python train.py --num_hidden_layers=15 --hidden_size=320 --num_attention_heads=10 --num_key_value_heads=10 --head_dim=32 --intermediate_size=1088 --vocab_size=4096 --hidden_act="swiglu" --norm="rmsnorm" --norm_place="pre" --norm_eps=1e-05 --positions="rope" --rope_theta=1930.0 --rope_fraction=1.0 --qk_norm=false --attn_scale=0.177 --bias="none" --tie_word_embeddings=false --parallel_block=true --init="uniform" --init_std_qkv=0.0244 --init_std_o=0.00445 --init_std_up=0.0244 --init_std_down=0.00241 --optimizer="adamw" --learning_rate=0.00199 --beta1=0.9 --beta2=0.95 --weight_decay=0.2 --lr_head=0.00939 --max_grad_norm=2.0 --warmup_steps=210 --schedule="cos" --final_lr_fraction=0.0 --batch_tokens=131072 --max_seq_len=384 --doc_mask=true --train_tokens=416900000 --max_steps=3181 --dataset="wikipedia_en"
Each number is 128 + 24 x the weight over the matrix's rms, rounded and kept within 0 to 255. Layers, rows and columns count from 0. Numbers have three digits each.

# layer 11 MLP gate, 1088x320, rms 0.0581, rows 624-735, columns 160-199
121139153069138152118104118108147118135123119129118157117136134113152139141118123123090081091095126117123103140141123147
107113092115113159130130113114151171128124141134091135084142133174124146170151103138146113136082135123121136179165132120
164114178099129096095133125120109156098191172137180103114148134103141117131114116118151157093131098114118134170091124155
109145134123099145082133109141155115119135133128140090115129118131140122150158123189143133143146146112083146125106145144
168148137144081107117156063112134154103116131113092115133151192101157126142092144148157146129140088090160109138139108125
151126137177111118125147116126119127129172143149119144131131125123158114140100096133138171127122110133102141123181129134
140111129133127140126080140119127139154127150094171144115106104146134139074125140137120108107133139136084128106094110148
113160133120129105151090114143137136138090104076107133140152164102166128117119067091128112112092074139141140154150134147
143137109109085094100153144127127124131124120133170111128134070097122134112097133126106138095175121142076100132192143140
155191146102108149088125142141115143090103118159107159141118154118142165114122104172113146102098126131146136119116161080
126135179149134156109128125122113109111132129074141120116126144152161130144127112150172119099165108128146146103156107085
130145138107133121163139145171152135093170124126138121168135131106122112126084118165105129141158115141077077151113114092
142144124092132125141142148150128175123154133104153120134126106100152115159089150123130110085153136172137153134150170142
120132167166090160146141122180141103109140123077102152140118108151144150127128133127129128103151117090126150169089138104
122168147102146113122140105153106120100154120092163148114162134121141155156117095141127141120125145139147125118137116140
120102123106161116153123091124136146148169100128130147118108136155124151167109134133121154115102110152134164163092150167
136094194115114095143150107127138119166109098138117084143120133154128136129075122119160140048104132137148131170111142095
161142160194107142146146145119158128178097149088134143157144150162108148128122156127162150121170100095093129168138105151
137108139169149088167177139125147179110133144135160079116120123121132077133077097172116145100141108134135146116147150127
099174142148128113091119129210099154130177117120143112132116153114106087136099153122094141145128128123124156159113090096
096133101181095075163177129107115166116142128157154157146138095112111122121136112114106141153134148155121126115115112160
109161094105126137119140127113121145168117111078121135124137163161118150171158142133125154126109174156101134176163132151
120163113121111139129120150119113180121114100162148118143159111153178154146132161153153143088121131107132138148148113136
145176094151092120140084113105143134112147143130120136154108159113141116174160144132148108130131124129133114123126127091
143115096127140132158104139111126114149124151146116143104104111109101106101157175120096120122162141113138137141144093120
111155167110100120103109107144106131122126096129183081094128181143116139165145104136125173120163182119152123150125161107
101151157152078101130130116121110164133124108112136088141114129145101186131081143149130140075175139147083153116159135106
158136116133092074153159121100105137140147127114134137098177122158139140138150138146090132126131111160137105129121129130
158168124143135097160167146152093146128112143118142097149136164070096177153104181137135159117134160096134113127136079139
116111112128148109140127122133116152099151108125173149123177123137093135132175120100171135116153098121087156120155136086
152143150156165122118094140130141166082121102096143115150150179122132110087138091105150130107143132109153139101165094092
144132119106171151161131156121129154158104134123096111144096106149145149129153130122126125093113129136126128115112160092
093101153121130138134131106121146107153180129119133115096128154143126126121095121115153158111143147137077109134111129105
121156125101095117162151148119152129101152181148197181102142102148136142135112085176164151117119140163108120112126113094
157140174174122137131118092111099122108105102135115137169104146137185111127094111135105118092110129113106140127131091139
168163117146144122153162141119085092127145086104160133121153133123185118156145118135148164077148109127099156138159114157
122115142175161082119139142146074187178125125135095108151140127130123139103105130102105162128113114130132098123150123109
101142132158084115148118147150123126070151096137149149159109105135165145107108148140135150150116155166127161139081109115
142128161189117158090158147154143157134114108110138110121124132146101137100116093136105129129132127131123116161126146089
104133137123176118093113182176119086150140113112103114127119099165156154147137075129102128116116147137116117147142148168
112136163126136128122109131184150155138106143120162123121156117150135129085104136169131147136159153139094115091141121083
136115107160155117129123165129130121134142091106161158177146115131145137123091107160109123154143119099153116185119114158
105120171143112105172110152151105161128130147135181115119160136131158139113136151105146141145097137127133137093135110100
116138114107142153140118119126131154086176113082120134108131116148137125118123117108123146122124131125109105123084104131
152166158143121085120135107110111151107154148146120131087148117122159113099056140119104139144162092135153131116144145109
102109188119147135096130111152076174123126128141187108121108159097041120076135093141119102131127139124129151156114129121
131157170118096126123118178163125166142154085130161142121096133139161163107154133125145130123111197150113086142133099141
133151157134166127131135131098119143108113134151156145143127141118149116164124092124163117060118091128121111148133103094
119130089137085123097123153164076107163127102140131093114129154140099136110136149118120160134124153150118139123130129134
166115144155117103132160112113136145120111129144126123155119120100127121167049143127125159127103097175064093164145150069
137135095114103130135121101122140153152090117094104050202144185077104132129145125139128127110127125120118088171121113165
146172105143137162158163135105104116123108161107141130118145131123131126158126103116121132110081116110127140146116126117
184110130125143138128120134136114122131130184141140104145132086080168145143136109150187148127115134116139141154152121103
120124136170143117145072154124166150119123128115127113161163176127110147144116118157098148133110107102084133165107154104
130150175111112115136140102087144128123101109117139084138089135104151138151122083104127098128122106121116092131151151101
142168119144126137126150124134126115124128124142111087161124142148097153117147170162081165105140160146146143147138129139
139144132162124096138114112128109127095104128134143123092143123104096127154114148172143135170121135118139163125135133098
142169143102128120160133152121106146086159140151174133147158153133151150158163157107120123149146117147113124141130132153
127101137138119107182180113102142140135131141112129112136117094138154097169116124144106158159155140131111121098151139148
127109133166150079126116135096118116098098140105127138126180089095110109104141112143133146115120149123103162140170161118
118153123169108126111162125145130158122139085107114129171119130153160101104133093119104128144110125129128157139167115132
139148166189127131163148149141106068139147086134142112117165146160150135147141133088163108122121124149101148123090121141
123117139140143133132086154106151152118127100085102125138104166100151140150157170134109173093150121099127143149169121138
146143152125151117134138162129083083139144111149119124133127095101130131151094118151151121134135158151138145110171106144
146183134126129141160131102100134128141113128090154087157159135136131201121146102136100124188083128152133111124144100115
132143152123129112125122149127116151154165108128145142128115167153132165124109101170109115123137130126108150086178127153
130145126155165118121098128104174138138109151153134125122116134118082119108110156148091132120156112115160086142147165164
146164136121096124166183138139159134117108120162151161155101155134153145135132166121160124145100094141189060151103074125
151114116137149131139150145109158114111137140127133138170130108091126118159148110064191153102093119158119121166150125157
116168098151100140159108154111128119092169137148119122130158120142096132107103106139102136114108134137134143139105129132
112126124158105138153099139110105189151132121132145125109127131128116150101128149127126113142135153153149135110096162121
153109117114135122163140083116173144120098117143132147145163106102125101115103092160113164125135132148138115130140133122
099170129132107164132100130139132079139123136133132164120159086147155121125158121148128131096171111097111146118156142138
058098121134129161147119155138137136088109124105149108179097154085137146102132126154165172117127112159082134093117121131
130149145100156132148125172095098153110114112165158149120174132126161147128107127143143119100148162122129138180165118114
115129140162089085125148120106089146124133085127132144135155113123103135128091128131128123130121148147147100139171115139
107129193078102176130083124112108137116151153126135125110133118122151106085161165100161183120147154133117102110120128129
120147149117130139187142161131084147143100127172119132169140113122119117158148104134110147122139156156116104179129086102
097174134136093113148103128099105112114123137148152169136100152131132151110125140151171110134091185155128097130138091128
127106167101128148123165158109152158140147121140142090179124123098150080147112146096075132168108156146093101167145138116
105135096099145095105094129138142119122168118134132142132112120108145125148121140128140123137117136100116107128126094092
096141154135110135169131134146138115156138129097183123128126090129101114118109150141138126136109139106149091128151119112
180107149130138134112138123126135086128113088122147154126133124133099146127152121105164192122187167174145125150119156126
123151161148120129129142127131149140121140115111148143135113101086157135099137126143101113106151149126096081160174121084
121126117131113153154108112086123170150136105094137152181136143099134167131112108133126134132139120133128090134158105167
104151145144108142144079092170172155149138120115155147166147095126119140121162142110150143141154108151126132134111138144
127169166117125145175117139136154137135136083156155091142160123140119139132129138063102177131131135150087077116127110103
155114136143136137153152147174134081107174136163167107150092165159131139121122119139120139129075113131103155109109102167
113138131133090097104103180171090186144109118129113159114135143126115137103148128133092152087107132144191157151139089119
136153162138118130157121134104147120165128124148122153132107131096137126143111101134106127126143147149140117104152121145
129101102114102160136149123127131119139128138110121154095116108083137154133136147145122140150071109147116118128171140102
130146123104136091117113157119080153129121113151129143104099132111154140118125134126091138073154152145113119189176146100
138158142157110074126136118143132145113143109147111100164143144107122136187106118142097152167094181109156140106174129141
112127133133137124127098197128104131132090117130146163113141133055148145083120152156114108134141150121132135108165134145
154142153126133112139135143106086156127143095099109126161180138146082100150161114103128132075106106137189155207120113142
121141119133089090142117143126165166086135146111111123084146130130151118142102117104123141075159097142087136118170145146
122138137149175138091097164117118119119122137148107118127130128150141152151061129173109139112173121117126102139125158103
150111170130101128125132136126120118132098098126119119121154134086110124127143145127143119108125097150136146152116146134
097135129195153141124122115131120148121129099169122144138142078121152131160101132103098150093118170115139155139126156092
119140148104143137112137149102118124126112136114124098098144137132168154110124140125110118107113149127111153155105099115
141095093136114152121143084174140111166072110110138140128166111090137158123167141145163150132071147117160129150163087116
122189131132119123098176165131072114175130117121143145121146150092125114129129125118105132118106155169104100142165120115
164142154145071146125152128094130098109116124130122094144151139121115109119149137103148163120156116137139127163151107124
133108166155143106166140151126099102086138158135158098122090108147151108115156112138095154138129107135108127121104085132
147132147137118134142102128144158111119111127128117101186150130104135150119077134152146100152090107129108119142127142105
181122161142147124177085091189148142092174134123153102132109114176129171152116143120095138124132155159120113131122101176
141152151106130119121114135170161129134132117158124138115121127142155092138116160146185124168112132108138116187131129079
121135134114120118151059145163139139111119144133137118115147117147126131116110140117103132095125178154089125122147121168
089134125109085164103081140137108123116119085127109095130162158094127105158094122148111116151150143137076103116116158110
165141101128146117117146121097188129135176149154144140082138109106097121143113138161133098089115144121143121137119108163
122140127162153158161071096090114101125113125108124140167157127140155148099158156159131096118133128145115118103112129119
145166148122135123119128120101134100138124131112157153114138122111137123103170118123134191162099158176132162172104125140
# layer 11 MLP up, 1088x320, rms 0.0557, rows 624-734, columns 160-199
134123157123158126105155116121154108098109122127118114138138171127136193114083083139142109135136126134154109134114135102
121100137105116141095173155131123123157149142131151109112116112150132137153145123100128109134125128196090107193151095118
113092131146148115131167176124130120125133143149125106129098137096137135133135117135110120164160148142114102120154164152
165125131132087128135138059123178112135142110090145088128110106179152146149097112136128122122166099143116104120136142099
139127134187174141153125080144110158123107129118143161089109127137141120093094116165141142158157137110130087120101117160
124107160058142169108104175189094130160152128137162123133131165116136119152126139082132110106141139146094107157131110079
118131130139142130145179119183144159094095131151102131125170169107095104130077106153098140084179167119118120150120137135
135127084158132105167094117082095157142107159125117102147087097125156094101143092097101120097118094130153144104086138108
152134102198143144139112099073146138092140104101131168096134111159197141113149114136110105158146159105126111111144108134
113124131130143158131160167121156148126138111144132166108133144135165158115164132189125119101132109095130116071127152122
156107140160118145115133127131111116137113138141152109121124131092157113136135150117138148135117094116120131141070116151
115122099125124133145173149146143091133138159113117157132129149094120120130082147091101107085128117152141112111141122124
134113189133125064113106137145082060139166095174127154128147173147114159106129156130092139118141159140142144122123139130
097167136118109198129102127119152151116124094086126166148106097168153111124152134165082100123085088125164146125092107118
131143143135158154134158167107111122102111130157104140134173070143135137170128108109140101153170133134139116156119104154
116146086125168080100123100131154128143122113127097152140105146122118156188142154150174167123154141135169114153073148139
138105096123128115140145112107119125116121131159160132094120099120157102149111157121117098100136111123132137111173122126
105177114108137131151127132113127114116084123136087128120138144071115112148134126133083166132135131139135135103112128138
085143141179122109135128096079123129155125106170196150135146119115103119112128135140124132105121127138098141147112161186
103166125098104105155100176063139106131103107110120109109144104127106136124166119169141146088125125119119106107160134161
110119114119149135153105143099142090152130125093141131106164167093133123153163139143147114135104077148173108113109111179
125178124139162103117088158148088118106089111160103155076135086167144099118175144131157146120128145103112127159126113158
118108105080126154117115116154094137139088114147146141109146083155155111146117115114120112143092155144113075141101126099
089099127094125128127157155152146098135128116138127094100108111155114135076147117120110104114099152104133108100117128132
145127101124112124119090120126108108139184169138133143141107157109113129157145127127060145166135126104115120130178135158
133161129155105184093140073111128106143111129126138146134137110135118124157120107162124156177131129152142160139125158070
116090111112127129146118103142138113088126114155156128107121150127166087125114157116140119156116124098134118127103143119
096184141096116135154132128127146137107109130170138100132099156136135137126146121123119158084152114156089150150145174107
115117088086133124097123133131148060117115152109126145131153107125110121116166117097182113122124098099101115139118095126
128083117116166065110101117131125142098071078123119124148153125102106134141127169130134092093112135120098133126110140144
128133118161142100096134087116083101124105151172123144113128166120121130119125127125089094105091163115136124133152156164
125125118120150127141129133091129146131111111109102154098098166166149162140138126137156111163137106175151169139115154103
127152139098047125118106117106170085138132171122139161119132101135109149154128124110108127122166159121131104121124142161
096102091108142106116099129121143135128144086128158115125130093127141134153130121119152117140115181161135150149152115147
130109149134137099103109158110143139158146121116169148131050135164124125161127121149135090119156150185112145142105109125
122146113140078097098133099134094116145141088132177145132130108116131133146127115160087135123125132128093121118122113108
149165153129104147170093206112133084090161070081149120110110137122140128158128080110099144102109110152113111169171114175
117145144121150126125120153145107109119131132128147132125116147087117130092114090128109087136135110159141138117146142110
130157089143140083150118117129109151142123135102117141150117105129100138133103152156151109154098058106128134102136105145
132127163122126087102136089115118159124117129119145108105096137114103122156133163117166147161119186174107136154131153147
100123120108146153142053163083131135173127139128127152164099157152114104154091114162154112044137129133126143099137179102
121117160143138117111146132105144108089142114127137166151147112133095134121137111148132138128148149129132118153130185164
139141099129146166119080113120095144188117114127112136112148151133120138135124143114143149104119118152120116113143159132
088147044155148114141109127134095164134117174115127091149119119114094157135139104112154167137173100104108101122097106132
148113159098158097150115160119167150078171169125120108099110146061145099106144078117129112127132122184160154092146107096
143165147126124124120100143132114164190173125128159150117129109144149134170149142092120139155130146146103083110131148188
142126161111129120089092153113188140146106152118174158129153156153175123162141164136090168143143122111124124077112114142
136144096138144092144137122113145138144095117131109104147102139116145112113129116171103120109112159106122129139122105148
120112129170166109088147108141132098182122141152148137099134133155086112097133103116097098162112161149124152137130170132
148103095136098165144089122139103146119141152108109118159134154150160160105159126105127134163143129097078140142102151107
166147140110106136106134148115119152165141100149123141122079153127187125144091120147097138122127144130161139093153137108
167139090100152102154159149147150129126123089115131135156128119134119150134106116131150141071127132106162126123143169119
116079121122088118083127167146156123102094146113190129134101097132140148160128150173121119140154131149108137090117131153
100166107122137112133121088074098098120137109166127141131144135128088138104157144128138115133128132142112080156123079125
156135109137148097103098143107137108186123159185126093089113114148148103114115118152133126087079115122129162114158110156
107153172107126153112154165126109127112140167132169119070122128161144122102174156126119104128129133131149103122117105142
128122087136111128127111095104124148103142162127128109150107103131144140125098119115134134144125122139101076109102106155
163107154134159111127116134132121076120099129144148144143097110095128157138124121100098126148089135131140138165177165163
118147107129161132188128122138121105143160117133151162101144148155143119147123145172166126131144110129113090110138130088
129160111132133161126098083108177175153135130131143134172122146153123133113137090142100158152143122106103099117113114140
093083131109122082105139115158123142118137153125141163098106093127120085108098134111111114132167127125119120117137110138
129110154109062172097124165073119138139083125140136103110086108131145151158121127148144122122148121095145092137154119094
134113115093152125151128115105124117106164183113147107093152142104156117128125130109096102129088115122104167137098086107
132151105123157133116118124109144093113122114116104135129128114127173123094100117148119125154135127150159134111104126124
137146140125112153103155151116180134141131150083107156092131163151121116139093127149084147114136111173104079142126164164
141157134161130101153139110134122138130125117142152087125133127142135106126109150180119120132126157153141144122130124129
108110154124171168100112109127145090108101119106134142156072093126121120135106119159123140142096108145094132142148123138
160123183089183114139140133147147137096105117159097157150178167101160127124097129083125149132157152126070145125087102103
124126125132072151126073111158127168114137108165127126096155157096108056170122139081134145151101129130116157128177082135
128134093122139126136097104133110125135176109122100162098144143152098118101152137182135113113134150125105163108163129097
098081096164140134120150112093160166107122118100100114125128112112109136131153131189111116076131078120118172123125125130
129149114113157137119102138142119135085126138139115107131096130090133126152162115112171133145142104103167160157132091171
122106124133152154144130090134125096150089125170145154111102100133093132113106133137137108126127157159134108121131130140
101112131138102123137151138145148151119117108132109136123129101130079138136141147093187138086159159134136167127132174119
089105132142107159147157142073128123082132161146135139105177113112140097132127091134140105118140135160152120165152103114
106173125113138148151160136130105134095163058155115125109136101139135121167111135128142143102138154144185142121167132138
098158134142136138123096137116128136111124114123135129126078141071144136137118124117129109103133116135152120104136146119
139149156128158160120133101129108050159075149133158139126133101150068106122130128122155140156143101133173177107169150126
106187160113140090142113130107164117152152084168127157134136134173113112123119144117110110128127113086143140142152160158
124162113133156121142146107167081142123160125128155093163127146085143131114136173113121132118125146115119169107112183158
116140073135148148104119115148152128150133131159091157130124138092094138164128098104093130164137170148120107140139191153
123079128065100119115111144109115135124118127145130155110170120120154132124117121133127101115135140144147128127108095120
143129114134113144122101104119112131138134086129117110101127149120111193122166065117136131157125125131145125173148118122
159120164156132165129201085115146134122130106121146177102135112094111137081124140108164110119159138122143153126136168140
139130142141109103085144085097145168136143118141124160145129117128105137141090127155165115158134088120176123093112104145
110137158098160135109080123105137123119125080160125113137104135144097174116175121115117147143095144129160100119134103141
055086138110114099144093122104123160138097171142116088085115153116094123166113098153113155140117156175172163169123090101
081147132166129101125117120171116098078136091129130115185123144098130117126123141124135118161128122146166121131139134119
157155113157109113128168123143131115086116123122124119133138085126170141092123154164124141095146114130145125112168128103
127130137105078138143117152132128091104158128103129114119126094129144136098158105086161136132146162141087169146109103097
157114166116142093114131151175172147170136135079143110136102123109130090151094132160126133154116128162106152117111121097
104131091108082154115113177163125137136128073112146101154116160106132116140159149145095126119109148176125138136145131143
150144141117151138120125125139110163128099124157080132126152130142158144113096128082163123061156127148132121157125086130
148139130149061181142153129110114142104136116120172108131116098151126124122104125139085129135091090154119125111169174140
103136146117135133117173104100110155097149118108108097066093128118205131084141094171125136160163110165063130100156117118
176109120145099152158117057150117127141114154114157098128108157123102145084132174093101154170152113082137115077132115096
128113153134140138156108130170098141143136124115147128107128129113122120124143072112143103125115160137121146110104132144
148143120114120161178138135105133133124123114134120159106139080107164161126137116135131126136104127123088120102109137133
118134126090135144079118136153125179105132112123175101119097125142159097154140164103105123134142131143154147148125132134
186106120122141148115138137136124132120116113165170102094136144140117146100144105083124145182118141145089150155092143136
162115126165134147120150164078137132098138081166089141105156156105162129128127131149120115128126129133132113095107144175
137109107093140142152126136143117167113149176118142098127154133143180125133111114182116125152133165147082125122119153108
134111135142101109161126097090139159163105123128137091103159144177099175158126138189144153151115124072098143135126148172
106104112135122127106118142073114154158135149168127159080146150114088127133136133113100133132143151099108111139175127123
158117124135135150123090089101183138141137125117175123145140114088125143120112111138153090122138111125110091112139100112
164134128127119158128087145149107146162098156149154125162150111101123113167135140143164124123122153062180119131098121143
122142123093116160117129145128087140118143131139132170107109127128157146143132111132113115112121137160129179146123151139
098116152110150152131120117100119143126116085137126135121097129132099151159116144159126142124097148143178135118085133096
138140118072151094129100154136082129090186105098153159170154099143132134124139133133153112102088145119091153135096125150
109123112146126132167098159117129145101114147150163166130171097095116149132163150133146118093126150114117128133126146113
091104082098181119146096086184138144106122121155084122158149179120115157131133073084153137123100152156154137139076130119
# layer 11 MLP down (transposed), 1088x320, rms 0.0522, rows 624-734, columns 160-199
164134113140123089137106127126144128112141148157116146136135108148109099132099155143151144149126121108136126116127159149
114115120158119117150105105108133133156120123076151101143141111132150137115134137111105130099112079124107172097109115132
118160080136105138123145131139137132098104095099170174127139120163153130124116109186099084147141195133129104118127141095
129096129138131075153132154127166198103133155131182126127131134149145146116132133134180125158086100138134129137113111109
092153117144142153124140153140108139122123152103161136135114138117104126113128103120141129126174137116095134167130116129
120090119155106153173149091129052119147123170121141129146179160078125190187134084139136143173104150113117105139163124121
127137129084134108154094161135073132100147130162130111123135120112113167182124125101158130130113083121128098136130109110
147171083135151119125091133160139164112157118121104147110118129131146168122121116177096061124156142180156173102128097133
128146168134140142084101158108159103133121098121155128122122101173084123135118139131201161171152115129094132117112137113
130119137105120099128132121163184120151114127130140139152122131133095067136070183088126123113124120101115163132087109173
150096072141124134139139134130139114169125121098128089140172155112134126153128142098146100141091168103138155141134100121
158104157117106151159136126128140101135123180169153156172138126126113152164103150126152163123097103128133106128141193150
125138152145112105162104139154135160095112102094108127214113130123105132105114143091116124138120147158112131114106107118
108154155147151171114136115163101108146116157132100117138118116144143138153100136122102137157118126110103147155131106151
131170160103137150090096132100096116082137136156160162140126140117138134093106135119147149154114088074132138155156136111
134143126111131169161138125095122131093116158177068103128169133172116129169156095161141135118162151149149150092129161115
117153135128114162137148139114079150102141137094153104100127096153124115154152170117102162122107097085159169150097139115
137140142130135139159140143114170148140194111131128133109122163088149124175127114120135124124190105137128082134145114194
122157082124140169106123081154107132129150115123112132086086134102117089129134114124114117141114119068115141097147138120
097124094074132152138109154118120106114151195118140103124138109157153118135122147100127167139131103129133109155131100121
122132107128148150216078159140099137095183086179123104181098134151113122140151099080138118176143175150135167116156126071
135154098097116176118132145108120129142150174124136152128103160121125111135171149148152131156139159110113099122170105106
111162154118103158103171096196120105130103123121134130104100115121150089131134098124123130136148106145123147131179146130
188160101147119136117095110119104138136130134126183126139171130174118105151122137102137126127180105141102165134151102128
092112180130082146098126136164145127155116098140107120087143119133107128134154146131146104113119143112097115126181094120
156111165114159126149149136138141125133129150141106077148189074097139140128171170133124092136114115136116156099094145129
062120109106161124125149126172113120149126099111148159084135127121111122104098137082142101165126097135162115126107098153
082108135118132154131156143108100103137115119138143134145118130105093101106132125146160167133139069146131143131135106121
131108111096123158077084123133124149144121110103136138152136119092097131115158142105088119148096103152131160103139121096
113156153099134138127153129114157123143112161134120191074122132152138126157164173100108143113139096118135152093133133120
107098107135103125121120107135157091135154110101079104141122088117113159103125128100157165127142132158155140130161081163
167082127114158119103131135096110165119121163122127147123122087138112121134115116126116181134107118147198125119130171124
113087141094169153104113116095139157129091150107101151134174111109080120122153116121105150152135135136133116140143116118
133146165135156149154101121141159126104107124134106107107144148138159199108169092091121150141138141128116104119107111156
174093130126157073122162091100157118134118094120178113186090107127157118099121148146132086137146115147144114105114131100
131151105137133148137130160147113116135089167125154171126123104155137133106100162135122115150139105146098151166155160118
151124157147122138142104101125124111123160099105131147126140149108139123169098120128125120136101118123091151131158121236
117075118119158146142147149140099144111119067081183108121124112136116119144102138141165118090107097126115127139104125099
140153127103157122122177155163143125126149122098089116059148108138093129118108147136109138181151114125078125106143144145
137161119117120147118144149138103127151123124138155100137132132118150139145112100160127136117108132121098095092092146117
173098165119089131083087142137146147148108169142143141148127099203149133125150174111128148133128070122120135133116115161
096119131105172114149147123134115130165119091148105136127115167131102125121120155132157140135121123099153128127140142110
120136113136121119136110144164100103162125160122130113168097131060122091139095108103127081137130106135157134148121142129
125114183093092135110100103148158071129122143106165143153121126083131084162132146134104119114095136127114194118159135097
134134123131127102106157136110170108153134130144095173084141126130142123101120161103068113143158148077136137114114176123
128170127136140161140146125106131146083104120184141157096123132147117132185133122129155108138167130145121114196145125078
158140141113108110125128110153137118123128089107120145150172173120176128100125119195118108105068093123133159102118127146
114120110159133104165136093107138140132111094148163124071117130126172138156139134172146135114096089106140140138122106122
119110182146170109151109151113106126147119103108144147176146139108144128097129162128124110096143161132126097105128131124
144122140144129103145114102106099142155144089151119158131110155116159138095100119129129169140128124134114147111132151105
096134096128102100126116120130166168149141079157137136085085135136149113128143100146135147112148117108137117115092118094
130140104159122142125185099106119125136122168107134121119168146127096115165108087108167080156134156126090151160113129125
141114143180141141172129085146148115146092169144154081163147169147122141125136114147153107135132133095123155142120146149
109142128127126117165087102138141108103171127161122108118138150161136134091158129144083193120151128142140138119151131178
127139150113099141127147108129115132168126123144114090127109088131154152122126118118132124114119111139129092110111131156
144153124128150087135141110163126110122085120156130120099117148110140154129077111133152120152140129108156137101113148143
149114124173067095153111093093120117121090133140173135124150094111097137151106180153167090155151118139127080133141096114
141119116136171082127128151132105114102107114144179123160166089145153091145132122147117104146136105142130149146116121140
103154153129107120117137133161132147126129109147131096138116117160093164131140111121165133107144113107154118153111171117
144123145144127157115156123125137113091140130096103144112097111089140165121154110117130131120132116161088128138127163122
157097139113124155096122084136108111146149131148124100083148144098131145095089122137120163127107173166177098157145145103
132090124152125086115117140130134122122130131089125147113139106125139178156133131139112152103114128158117088145137141149
144115138108115149128155120127173160118116153102104149123115134139134120143154144107141174116182126105171185146100119112
097112121135101131124116113119133093160163126112162132088100184114111102113101120123126127127149126154112118119123148090
112082101131116115143101151151129099137066159126131159091110090148102145116132139126163139133109132159158130128163119129
152152134078120166153153156126156140177118128108134139144156101113136115138124151133132140092149142142093137109139177156
105051163133106114128150133125142167120126135157148155089132151115107099079051164128084089123130132132153147109104120164
130130134134134090110172111101118112094128096120119128146143128158116163136146199110150126146142138114081141112132156110
097117109142106101138170188158117113115119159109173094143100156085090142143054102111120146128149115139121169102146112095
114152124138128121143178138142173114104120135091098113103122119107131089137118094149131145120172135166116098156084143150
122121098118123168140137132140090105120125154136107088154149087117161151146115110120145122146122148100131145106143171148
147130129184145087116125135156124128109111137147106129134127126125141137128114126150107090115139145107131080109109097124
156143112128096123105102109176108131140072121145110159160161144138135101100138148110141114129073170132093155155134157100
110146123142061117126126174132125121123096130145122137155150154169117137144121148125190130138100164121150140156117170117
068126160167147174124094087151140109111092156136108136130116099148143130144109084132207157136117119157130103153135139125
141127128140173141154180142104118143084132139152119139134157095104102150136147168139135113146113126094122139138127138121
103129150123162188125097090142112113158123118117133135131152152119091122121106158168161191080143167091141142092130138121
070132128077146136115132088146125119117105143133107117143165119118121132119123179125155128171177088161127164071131104127
092136172134150149150110126141108097106133122127127089116135119177104161093106143097133134094123132142142103134133142121
144132148112119105121137117123092131125139128136126176115162187135116101156158167147133117115123167148120090148138095094
110154168097145117141143085114102137148087128141115134109141120071096141098119124129137125109120114149122093148148123112
108171130117129109119138147149124129077132132116111122139087135136108142147147095145122133119095124146141134162137173127
119129111148133177118110091145067116149101129118138127077141101142147149147126123107122147148119123159122138148123083105
125113126138148144123171128090121137119113134133130167133145142129135143138115104122144084160121097141138116125143145130
135157148131136121085142130109093127154128106143130119115148151116108118119109138123160106122148091113132131123107124181
124160142106137125119158117102145094146156123122121156137121127100141125116132151150062133149136101093127134138174157153
130143134127157090113157158153090119174108095157119149091127147123154122132134124128124140111107133109120132150101076102
124103121130190142114160115095112154119080151111128133129073135155131081128162110144147138162134171107132136111201131091
090149067168102110101140073113122128100106142169100086169117150076136171145120133130143103129121119140140136094142065148
122142119144100120143114150131115142104132157156120154150117111164120162121105129145151137129091073163112136131146133137
132154161130163121121143167099148131070114135115119155120080127141114112121085145187151077126122135112120103150112101094
143159111106168112083115119140132085139109121123117074150137144130136098151162113149131129108136130103125110116139109115
152130149133089121164101167142185115177102097100119140131126162116112119136086118125145119096134112112133106101110152090
124140125116160087141128110106137147149156134119169102162102136131123146082141116103139138079076121146116155142131131140
107104131112135063113123164098150183102137100150124118139165131121129121147150093116098164156100115148097124184085135109
136151126151133166140086153163149125139114131136146134119117137126085112154105116101133122134131150136166103155117110088
135086110166117157124102127134139111101083127117117104128153152148147090100107134138131097102142119128128125126107112105
127131129145135143138141134119149159141142164150116124116112125166110142101135152099148108128155112161126106140128102122
141127167106122122156142142117126105131156151114084129078151159108154155121119140160133096173135132156105115104150122152
119133131111126137102118149124126121127106138100112135127106087112116148164135126163156126143155100160112184137150125177
141093144145147149121156130109148144088120133111105135066105107117113110124090112085086156153113122152097142131133110106
111158148157118137099110135134100132145110131119162158132126136144096165116113153127151118113122105092115173095145132147
145101133148100113157132186109138082141121136152208161155137112132052153137108104154112131125109140113137136157088169162
087117146066090113065207144127111166113111162115137169096168108128163157128146127100097117076144098106135131103149117105
127131143129128130125162149123091131140137155122111169093113126165142105147133123131097149142103117110142132132116118150
115176126145128146152124107148124088101165110120107084138125132124117151177088142186123142158143159131133083107115132115
133129146149114160157118122083140123104117123145154103111192110156122162112118107096105091115146132141097121132128130146
143169127134128139116142093121159106124127110136151139128097132152133150158112121119126137146137086125155138162162162120
145165115120087154150150108111125119153143101100140131151128121164141172152147118160104114107091168114121118111111154151
156136166108123134093126132156143141129150131123131129097152130153132130160128135154131126149137154094143124146137128130
113174106125114139129125132114063118120147131131123126158119127153113123160093116095090092099144133140147140136083142166